config.yaml
n_layer: 14
d_model: 256
n_head: 4
n_kv_head: 1
head_dim: 64
d_mlp: 1024
vocab_size: 5620
activation: "gelu"
norm: "layernorm"
norm_place: "pre"
norm_eps: 1e-05
positions: "rope"
rope_base: 10000.0
rope_fraction: 1.0
qk_norm: false
attn_scale: 0.125
bias: "none"
tie_embeddings: true
parallel_block: true
init: "normal"
init_std_qkv: 0.0432
init_std_o: 0.0
init_std_up: 0.0432
init_std_down: 0.0
optimizer: "muon"
lr: 0.0102
lr_mult_o: 2.0
beta1: 0.9
lr_head: 0.00986
grad_clip: 2.0
warmup_steps: 200
schedule: "wsd"
decay_fraction: 0.805
decay_shape: "pow"
final_lr_fraction: 0.0
batch_tokens: 131072
seq_len: 512
doc_mask: false
train_tokens: 808000000
steps: 6165
dataset: "wikipedia_en"
Each number is 500 + 40 x the weight over its row's rms, rounded and kept within 0 to 999. Layers, rows and columns count from 0. Numbers have three digits each. The size before them is the row's rms in percent of the matrix's.

# layer 2 MLP up, 1024x256, rms 0.105, rows 607-628, columns 0-127
088:515497543527494471534446462472483515598536513453504482502541553470491453477418484450409511475528531507533465441431442494482564463477468508446475587522498447475507527522530495508425542477462440590482468534514456465565553518454509587528514546468551445484478485579493457480501496556462473514487517441593551508495486490479500504543510481509571438485548488492541488450575512507465472523502
088:491609484497453480531503488452569548502484530512474504528502496462477485489511459515457508480513522470518461550427520505545545457588546530524529565499433494468487485495563510436442456480512543516508526589490475523502493414448464494497531531508553507432469527432450518472486463493499608576504520491499440450490486528448485558520473451494440559513485492521550471467454494499482421590523
102:514455579518476505551563513576509491487541513478562406503446455451497536448511466478530495469503492529471486438474507511434535485497453539506496441461526529486482422464429454515509504492545460527533523405543440479417474494502549486437507556467516468554511497519555541495440519568509527555477448476522538542459559537527508514534486519528501471546456507464432486436523470503519452487478
100:431474483499547459531473559597579565541418457454511516539522477540509546496495497457489431390470500486464547576552512468519546498531552551459511518501527558526446509553545516525519502506524506526472492622474513517516532533449434513511507569532429499503520497525472455441534540473509503485478501516535475518449491528544431533496518546423445568428425532461530490527503461507422527483550
099:457463517461451521523465499514496513502461453462503513549497464511524509472478475570456468508526533525553544412501521528533534486577531500475461576499490581500442561550544511528442389477501536544542395529467463496471533552478479485483510531597508430580502547530452455496565485500545518522550490557581486485487477486478541504518543526561456542508507579487503532548427466443551481467478
093:496567449582554489578491461532462497520486516448516550459555483521522524520548512488394454499504489525518555496498489546499574470503488546454470579475491416434499454479445540520465459473507533513577492575582507513509505491459567469542445584482514542522478489545452447530490458440438518458506483466541507535520504539571523451564497550532466461468498500472490533486428456412467476519515
108:509472462495563530497481448459456450516487486520509526488547568552536526446486554516534441503489576441528549559540517548498519446545549452547510559477505518490432579479517413507522521467495501537555483501474489464546550555482447436462417437496516461491552515571471510503477527536537474494558497440530588486447486484514553550513463432560473454455500444540466492459526434510475534489473
110:563552461536470523509515536538492518497436536494574551526568557461474476493519492506464469471499472538514507438544532525513527452454570464481503460506431537472472477498479477491535454530502550511530460487549508488512452453437485467526526562450451530494486473532477564561513528514467523500494431472469437461502495543505547521540608504437433563474523463439503477499501482447486460555486
101:479514543500455523502593470401520602426475577490577536486480476523504547444567537472498522439568510442477479516545438513488555552537488479455492426516562432551455545525445461549499588487499452553420551455503499510532534512489476550462491527511481459528487472467518508507490517431456504524461522496460570464503466455485493431481508537476491590465508470463504478456404514458536448516435
088:562559473509498525425555442453490517507472508515539554489469519436521488493479577542578534533499561501522437465482550513506495532535538518462468453508472513486448523485549467462541407501500458460572452429530436637476473500439497436481478476542448529491533500551422476568577471451560537500529484469500472556554485445483598475464548521498480573509457511505408465500471567557514455479518
091:561511538501549516472537526488436518490550432449493392467543530495534483507538485455495521502530505515500491520477487489423554518484510455460502525528497459530500490523479430520501527481535576494498443459437514521512515470496495517420457452442499592505512512532452474549442466487447519511421483393493420477450483514540563406532459563496488541469478518474573511455526552491547483497425
102:478516495522485524477542509522441482531435501579447502522424496490479486525503502533586497525512504506573493553608531476447488462489428511491581482487413591516495523446436469502456500471489505453433487473556438418433489502486473498555463521490507439522501590527510481493525554510453563531492529499438534527525431541420521536429545520558476584575537540521512507492463467547414513514369
105:578551485454445487517478467503495539459519454521534478513574500438495529499493482493520496554559507475488462498495471525533506459492514481485500540461452509616549449539484556504529433566548529585482538486531487505533579497483496498424566480540443513470500572477433518474510549565457489480486513513545494445506471509510522514574458479485569521537481502500584495485530491482539444520498
087:487438458528510466479504457546477614504460520481531548476513473418483547480474519548500444471479450522497497479489479524542498495495530557496451510528546535540487606491499481522549497444494489534477468466434520506476496426442489543536461510524530543537473449492441462510507452582529520516455559496550472474515527487497555503554474524478496485504473541462568432457463518476556488520427
102:510480497501515465458535463537466499512470484529513470522440527499418515448494488513474504631513513541460431475434471472548409498557510526547510534502516526487527456526479463535560557444575467446492531465431495493459492531488550456521528521439538457392454506427517512478519533479441467484435503588495463582549506597523472497458475437484504533550552485426462500517495474459478558532440
094:518475535493515518505476537520465537412436545530474517540466523511482501492481529550476500517493447502470541477454516524556469514561559513494534542483533500475505515480445575526516491469475446482518374430518437547459517507457506506486412583561499516539531451514476617467601532397502465474490452522493472441518564480525474470517499477519433476440432489474471517504521521469546495512537
112:508508542455497550511545527493446544513501398560485498586516498476542483450454512542534483477522475533419464518506545567501476459487443533518374538517509484485518491483555490454546466526447563515489474592531466491441526580451449481416454464495522461473503526448515461520490478623541497437503545541484511462471477503505492455569517561465481508564493503482502513501492542585468502553518
092:517492481516509502469416521462578515524508477440536535549444504516486522512492520464492564476502528473530538583503494528480512475553438512495474480498422510567508512464432474521593429539540428497496494521465575444500467488449482534512475453527560579491423463517495514455512509497451479527505470553488535476475559457525551526495470609465490520416521493546503507411485495505556539467528
104:489499493470470507567484481511500486449552472500467506465504505479547476443448540484542468505476513517437385523488480516449486441518473439489500435509563536510537538469491542541489524469558481553506515537487518459495494584477458573545453494580484527502452519513508420528500541518507500463537367508555510409480478437413528529434570493478594514509474494455482474523498469490536598497545
085:493519509465493484506430418460532422493445483488455552455467518494497500452533544562512492493505529563521377536507485535538553488425514514561494573518527485497562519541544535480464427477494438499481539493504529531467451450520484527502497528498491504403527528484486473514548479491490508516510455450473504488509527551530495494526475483477427495423527493436492471463495512483439601490553
100:453507420501514537487467493506538515545502539513519489484514503526533450446479425504430533430529488477480483515438405445467480521496511541450565448530520451467485458490471463553505566462483485492542574438491552501549408517497450541542511460529537473542424518494531473470562453453449488508414455441521518469430487535510509542475572502527540498518526472522452452524528574478485453425528
091:487530560521563594476532506529476454478479557491480513463539496480478518553558497486546505454433496476569501565461537550539548469508493536477542470445490538489480465547452487524486472463502501552505447552536528452568475514466441469477466497587518503496499485493532514539560561486423477521454553483482557523529485425441507488457501453511564506493481491528456456562496588487521493527525